config.yaml
num_hidden_layers: 11
hidden_size: 64
num_attention_heads: 2
num_key_value_heads: 2
head_dim: 32
intermediate_size: 192
vocab_size: 1024
hidden_act: "swiglu"
norm: "rmsnorm"
norm_place: "pre"
norm_eps: 1e-06
positions: "rope"
rope_theta: 10000.0
rope_fraction: 1.0
qk_norm: false
attn_scale: 0.177
bias: "none"
tie_word_embeddings: false
parallel_block: false
init: "normal"
init_std_qkv: 0.0972
init_std_o: 0.0207
init_std_up: 0.0972
init_std_down: 0.012
optimizer: "adamw"
learning_rate: 0.00388
lr_mult_up: 1.34
beta1: 0.9
beta2: 0.95
lr_head: 0.0136
max_grad_norm: 1.0
warmup_steps: 237
schedule: "cos"
final_lr_fraction: 0.03
batch_tokens: [8192, 16384, 24576]
max_seq_len: 256
doc_mask: true
z_loss: 0.0001
train_tokens: 87780000
max_steps: 5837
dataset: "wikipedia_en"
Each number is 500 + 25 x the weight over its row's rms, rounded and kept within 0 to 999. Layers, rows and columns count from 0. Numbers have three digits each. The size before them is the row's rms in percent of the matrix's.

# layer 7 MLP gate, 192x64, rms 0.292, rows 0-99, columns 0-63
112:550518507507500478494497513451519481517447537521455494446511505493496472509512515515483493507490504510522468495506486453506497501469448475501511528512495436516495505486473496544465489488549529
088:516462506491482513509511491464519514541522492504476544549503474498494446502520525498477525472482447506518457507501527504468486472496480494501507507525510517477524443549488504557522476493519521
118:533538530525504488488459496483531485501503490497478475540502469482494488480487509557479452515539480515462507465524472491445519531502513547493482525477482480517448506487515498501535515478474506
097:524534514525495512506492449454467549461490489481506520502521484500529522524514465491514497505498513487495465494567471515517527541467552466473522503549514529501502479510510507520512522479483488
092:533519501530528431487467500540480567515519487489535519493486507544528526527529473500484485517525494521520504481493477501527571504521528504511492483476472479520465503522518481501509496491513491
102:475580501485508533524504480470547527480438510473487513456489489502492495494491470528516447545539506503519490471512490507512505528495525486467501511483510530508513494526498464498473470526514505
101:488552535509518504526522512482489488486459541479484548517498469518496509460525543505482507495533535547501495445484496494456495510454503472456475501504499512521488488482491480524513520491546519
100:446476519512544499533503476510520486489470519422507493508522501519489510504443507551540467488510544480513496510521491468516475478483487477506531524523524493517521455505535501499489506476501502
106:483496504490463492472492482509485460542491535453512489490503505556508531505504475552500520495493474466483481491521495484529482508459474516480548504516487481547494475509444501498486476492440494
100:504470543485508534511454504458510525482499487476491515499486487535508522503463527509495557459493526500516464541459507488521505547482504524476527488499528519526498477487488466479518496467539454
094:518529533498499522499500514533497469500456508474478500484515436470488498505475496504510471520500525442449503489496498466506493515536507473495531497492509437517533478510498518488503433457510491
088:538543471529492492476491464485533473498485540477509573480511482525495469483521510481531507534543500499517474445525521471515523534499509502477493513468483522480491505547465507494515510511482489
102:515474531470519538531498521503495479566492485459507490509524497539489476513500482518441495455490499519483483522496490470508549495513514517521486475536493487507513481452522515511479519462560504
090:479480480518463461531524532494496490503482519500544493516510497498509473523547533539491483511451520498496497535507489473526487431459514529482495498478538502512507472495511459513506564496477497
098:502511499533479436481495504486499450551516506505462481497487480519511487465535496514487526509532500527501510508480489438467520473498473492489473489433502477491530478486454510534478511523504508
111:533479505479504478524448507507487525502469500461474534517511498520529540514499492498498440506465447468481448476470473481523486560508495496510526524487520483463487499527496481511470506492524494
092:434544519495542477505484506517499482525509504519509487449500524517470491513489514503492507517539514522516520500558512453500531520512516500478490510485476471522473499535500455513544524458544497
092:529493475520488505487496533504481532517515508472511488477478411487530479500500520511516458512522502469494514473509464472480519556516473468445477470480513472481522473511477491505514506486533512
110:471534509510448487520498498474488480514471523472519486489480501507492518500460454521478486472538513521489490484514477434477468491449500549478483539496524487510502532470491470538517498486484464
105:490485539478490535582480475507538488527442500473497512441478502550474492518523492523485499489515501511482498482511527473485502502542495527467478499493507486524517478528521470475539500498491516
116:487474494507509495505509498487454512504494525512487571514485456457497525494478503513431488485529477554478477503540478507550496455451503522490501502507523496508484467492504497526485495489514460
107:533529550482457532464462520506526542531500494528458511505461504483497552514506487487469483496527451508500489517516462465474504537499506490486493521464544525504460522505510476517503489508509501
090:505512498475486491485461500517503490471487500485531565446464519489490522435495502522481489487511525508482488489481529508496476491501518503565503490515549519484518515491460473503535476497476443
111:522479497501526459489481482549537471498491524477471504471512531476510503516475448499472497467522498516492506511547484497486480536448535529491512511519478491539515451540494474529527511489512465
104:482495483494516444511495489515556524497514567503488512516480480487500532530488517519498468536518484501507508469509504490457487534464511505504505523501497552568496516528498520521475484443498492
098:517537510479488507557486476541502512515520513485544515482497470523533490475524513516476532521544499474468488484543531468506525512485492508484497533444545489491501513486498455511532475457489513
096:485490510498541488524491495495533535497519524510501501485547486498493497477493531537486450493494527494438516436526493491514519508524462486538502504474555488511522479442531487495502478475475520
104:524491509532480475496512511506476485470516534508507515504511479484473523484472505511480447533480488513501494453545492485521490475495495527486460499420513511527539474529499431509477489484524499
105:487499481485479488493448488505514495530465511506499503498479512529492509524492535554472501493519499494436522522506499485477466455511511510474483542437471456508523472491481488559483485480519508
091:457515489480471471480487492524530508520484511515502501490474502551493503511500467526496496499544462457481513515518486470539558520520508485506508523501557455481538468490489458504504483470456488
107:530484591467512518473481545491544470495512499486511498516519488511489521530512519505524477503524492511500488491535503460506493495515460551457535528508502497505519506481497468549537494488523498
085:525498503466526493480449518538551508551481470499491525505476505514442466492508499474524502493538513514537485494510483502525513526490549544468484537506527537508499532529494504531469502497495487
093:523529479527511491530528468472483483453500509492493527500537460503514467483541477512491483499521506450491485476520502478463475475514495455508479444495508459527490484519511460496472479486547467
111:490487494549498515486526548484488495504525484508462490500542474503539478553451446537488491493507483495505474519492451468487505517477518500510466497459513475490521444515489495483533529503481513
090:479502506500482447466467508476547487486483502495519493512527454499461452500479510505494501464523488515455503479489498535477551503518454468510450483492503506496491499490547525539487517496460524
103:492470488526579457513488473478506486490481550510483546507508504525566518485473471506467531514505513487479456527505498524509529488541517489478519509501497525502519489488486462530485526509475509
099:529480541505519494458475516512516474527519500463488498510425500470489502533531485519520495457517438537508523509496495467505500511499533481476498522500471492471506479528489454519487540472517489
108:490470494512540563498512523470540549470479519475515562506484492488530519523514491515486481498543479500458521520542478506475512506471479521513496503533485528514537486496500505514507513499484443
093:497447489526505470494477494469541490473488487484489549515480516498513490463469490495503469483510490500530490481513519475448524527519503525513494477543550494476502470490514413516491520503480490
086:513506497499551521503477481533425457568531462518480522487498521462502526487542514486485495504543448529503498500494498473478495522516497518482485456486522477490497495499512505524508502524475506
094:500488490519489510507463496526506477484562463517527509509515501461501517488503490494446519512511554536500473520515441480514485517484486486475524551449476467500482477513486512472502508483535460
102:534532503536508502490519555477469484499546492511521503458480492513491504451476490523504492466533531480510497537503472468463525497482442542515482506502521502473514484483457489513500506477461536
107:532489510519486493563504524506492499501454526505497516517523470511526506490464531511463466507503457488475484518498524464530495521507492485485491524450505532524537512536466475495502506501476577
103:498511497496540557500478464513495529518468476518537472499435510497500483487496505538488521501525471506507495453537514504489484518482478477501452514504494515517473477447477467522547493476520467
101:517516522470483512521532475502550490504479511482528530509510520509515450473537503519529512526511533491520452488558497503496538497497513501484480511471559495513466503572490513498479491492468486
110:552543504500497470511456480519498519482510513501497489488470463521480493479468528487499462546504490470477497467533472513482516569479509488505496503526530508520551499504472499537494530537518532
114:460516548507513486494454492492516481510513506525482491548523468533520527451492530537498495504532467469509473518498495488443519479467501510498491513503475463492512519523490497552481446532506488
085:506513496532515498501479534506511507528491495533458488450488476545517510535484515476485492470491471475521494457491484513527487585469488514494476507510509528532510513503560480507507463473472500
101:495478505464515471520461472446552498487538482498491527525517530463564513499470529511458494521499503508477491431519502473533497533485503488496467492514508476472516522480495500474490506525511500
093:539502517485566498497493495511489517544464489514526541535517472506489493523523524502535485498522541468518504491487456483497517537497484513519435461482537512548522494486486477480482526507514485
106:527499549497480459474508503462525518525533498489545502555532468502497537489452493523498445517510482493466506491508492480457535469535498500523545501519525497532501461491524492513509498497488507
099:547483511489513525544522471468506503500528494517497526484468504478471475514523507467477487540492506514478493478528485460494558486496498500478492507506493498567520480448511498569535514502518489
099:483450513516535446474466531505508501542492488430493513477466482525494499508531502525508504486447536479491496487510468512470515517462531491526489501506456481513542509504529474491520527487489502
102:487535516504492479541512526519480476489558517508554503506522492501483509508502501555495502467511479492476495485523519494532479498498539494502502562478545485547533490525450468507477477487488465
100:492535494506483504469490510449567526514527562471480496508506515497518540484474502523529512535503476539520496479526489476531499480527510502508483536483514490507503478485530447536522491525469528
093:478560475494506507502481513481470502485527473510498483485538495479482454477537465504506488536522453541509478463519485491479486532498526495539427487469514481477482488502473508493517531475519509
104:523471467479496520506491528506515540523509478478502485488496429536519503535468490520506490494505536508521479499497488499411539500480509547515510522462493473496482510506533503475525500510537478
102:506523480511465531538493510513538545481511499519561503516510469515451515512526532561487514491534481501454484520506514500488519497495512466534524491514490486515486518558457494511521508476493530
100:497510526497531515523509507498474502504475545484478497489496499541502474528507497540501496458511505559474460521530469473519513504516469481528496527534466528505465511471457481546464530493461480
103:467566529538498515538483516468547501506486518448507509509520481493504507463518446554507511525495471483487514490505472493484486509499519504488483525518505431525489507509509461504510480469476509
094:473498528486527513465501543494464471533498548488525507484522484481550527515535488523499532494505477490516506499501488511461486507494456544474492501525535469492505508574503463501523482489459510
101:541503542479498487507512460517538503545532509516545544485469474490543518514511473515530495507491485479480477522527484472485487521479513489531477486491543475493479500489554459469500486474469465
095:524516467457510464510435530494478526501497496507503506450480461516537476502482443520462455480506497501481514503482529530472487486493488524529477485471523483515484494480516449480538496499485503
116:530525527494510474528491528464540535502528533497486500524478498484463531506510463487488495479520498524457475520496491476497508462535498515487453479515523439504511464497475482515494544481557486
096:520510493505512516536489486493523467559465533480476535516449512533501479499476467500451474543520476488487478509500496466479506497489480492496497489522553462546531474483484451514496481505492515
103:506510514465483524499478492520516481578460511455513503502502522520512549519527501528491498519496494533487517515540542498504504493466503499509445549473490504526489495518512460532458515493472475
099:488474513514558455493526477496501532470510444478511509510468493494534502484511464539491490472479498473500504497502436494501549505513479482482529512503520439506505479500501497529472498456464481
106:496533455479501505511501487472529518522499495539474528486522476516482504497531513525463478509499489535453510470524450502454470518493475558489484511537513491473492510490500492527485511436495542
097:523488498498506510548511512532512494515495543541478549520484512482518469529511499510486496524497491520444471543507489462489519424519505533483511481478422489511500504501485474512503497499513490
103:456521551523502497474451509542491424517485509518480550509490458493539531515493475509532514508493508503489502506510469537479473518489540514473498513471511481506530485512483497525518509521511461
105:460512498507509528468487515481475453536531477535537510556532469507496501502504506514440489503508487519457495486490507474478522530479454519456482504515501495492479512542538496510507448523507504
110:513495531532519489521468538497479506549489425478485497521470495518499499492512496576508455486484559502475508509497523495472520484484525515509496492461466498497487483527507519518505540479521490
092:520522466536527466516487473513447500497455509553475530459515462494464560494530501535513486498537481499509506507512494471547537511518494527504507508509508490544491467501499491503485511533511473
096:500544465494483529528485468519524493498492484490478503457493495490482515464504473542548452499525542498476491462484491523531548534495496517495442516521478489546516499481523522520496489462501489
103:520522555491521509522453482503513491480500516502530486477485432475524497514505455510503490501513506545513464506506459469455498512501465478497489512450525485511496506498515439509490541460487502
087:514524514529484488479443541508468498508452520537513511466482466537485519526554477503527487489527519465478512516512497498518529530481512514482449516490493491558477496492459483504508506478529486
103:535493514512528535528529501512556482541490458506511498530476505536521501499531515534494478492484521532491463491536539502438519466459475484500482479507490486491488480486541527529472519511491470
108:473535510494520525509460495500507494511494512488479475515527469503527508493529471547499495468473528537484470537536490456481504497513519532477475446514512487489471481485530490525472554486447473
100:473535532503554467504508507523481517485539470488528564506496504469472527498510493506466512463524511512476438492514432511493507458509503483489513489492504465505511478481481496506484531490505459
099:533537502563507467475540516461490500550513489485456487510473482510523493504517497508480445498524462467500479475508489507484522496481480459529516495521507466472524470503487525520493441502505505
092:485510521453542509499455479459485540523526485487473530535535523532498498510487507515510482524478542516488469486482483500497472528448520501486493551534511496525465513493513521535528473505540514
107:460499528474471484540492524487496489504486510501476489501526515528546510490452502514500507460490494504461420481531496490512484470501464535506524495481508503525512465503535493461520540475543524
104:516479486501518527453482510488521500494519516482511497477494505489530534493510493493476523564505451523458471534513550477506548532509499475506533526522523493520493483486532453537512539485533493
094:492499531514483495516495525496495472486544510538512527508501484466460470501464486521479458505458513485524502505512408465491559513495499500468502475516518499488528511506498498492501493516469557
094:455497520538451492538460507498540483503512505474516473472486530510476509467470517501467467500452511505468449499490507456483526481487460554471533506472497533520511490504503487498493500502486527
092:515545479555502473532538542517508501472470500493531500499469504463463511508486476496485479510513474469478530474508501469502539551470483479515534470469535481521526481518509485524482511454486497
096:505510503536455488495490498497501523510483472527495490497552498489536460548475512503501457488466486522481500522472493506419501517479504504459511488506543492493536496501476475533537479494542530
103:445515537499522520503511475530524532494498504492505512452484458425483503518514495524469514519485485491482501476552500487492547545472523508509523517528512494506508543525537520483526476497491482
101:540513494491508490524455520451526463509483469527495529491519513545502525470516463495501497498576481515467511520523472488535491516482516501495485482503508502508436496450506518516477529484525508
109:516522522493529493526469495499538505486549469483565491480488452491532508445495532519467524525481474451441472491512500486507529502493516513519511488500504538529496499461507493515490495481469493
100:492523500502513487530481515567540521483483516458503506425482518470529504465499471529493494551501429499526493517507497489525513496512519535521493518498530513518520469520524493496507491493473481
102:472485504503517507489497506476542507477486498522515517467458472462515494489479495528513470498516505536500519494497487461470481514550523484495497534491569492514522482512511433533565505509503475
108:550535559514500472479489517457479565475527471515538502517468452492501500467470493488492496509535533527474502500525520466492531497501498487491461513509525493490488486480449514484523498497520502
098:502509517515538463541497520481507489434523488474518499466490484520524457501494499505482467543530492486494453504476477497513494514524536511473482503529480510530537484490452464511461528526501461
104:483519501465487455554504555465541472500491539475504489474499497488491529495494516523488484471520513479497500506526537456458555486523546545471517492503506523534498495498491470510464500497501492
095:529523501512506434522516509410487454485512492502457495503500521525500530492497514516465472508503526514468512461509493500482491513498541519530487521488496493545498511498488498492463460493514451
101:520538509489462497500483487514496537510486476519496535525502517483560521515515515531512478535522468491482463501500522488506522472512484473539508516479533502496481444524477438469521556491494480
095:482510544477442493542491474511528542478519504502558539568502480502468555524507473512490495496527470493503471502494490487519494478514518500498506515468519503505473505453512478489506515527502539
111:493493528507511482544512471515518484547512478483539501516535499536503550465467494518493496510496499521479498529467499470498479492509495545526435525476557489478505489520469471503540531509484479
092:517484548534522488490455501491535546513500464525478494482511459468485468474483508512502514486506506493547476540503525502484459440477512501469476485483539520525481506487517499509491486442506474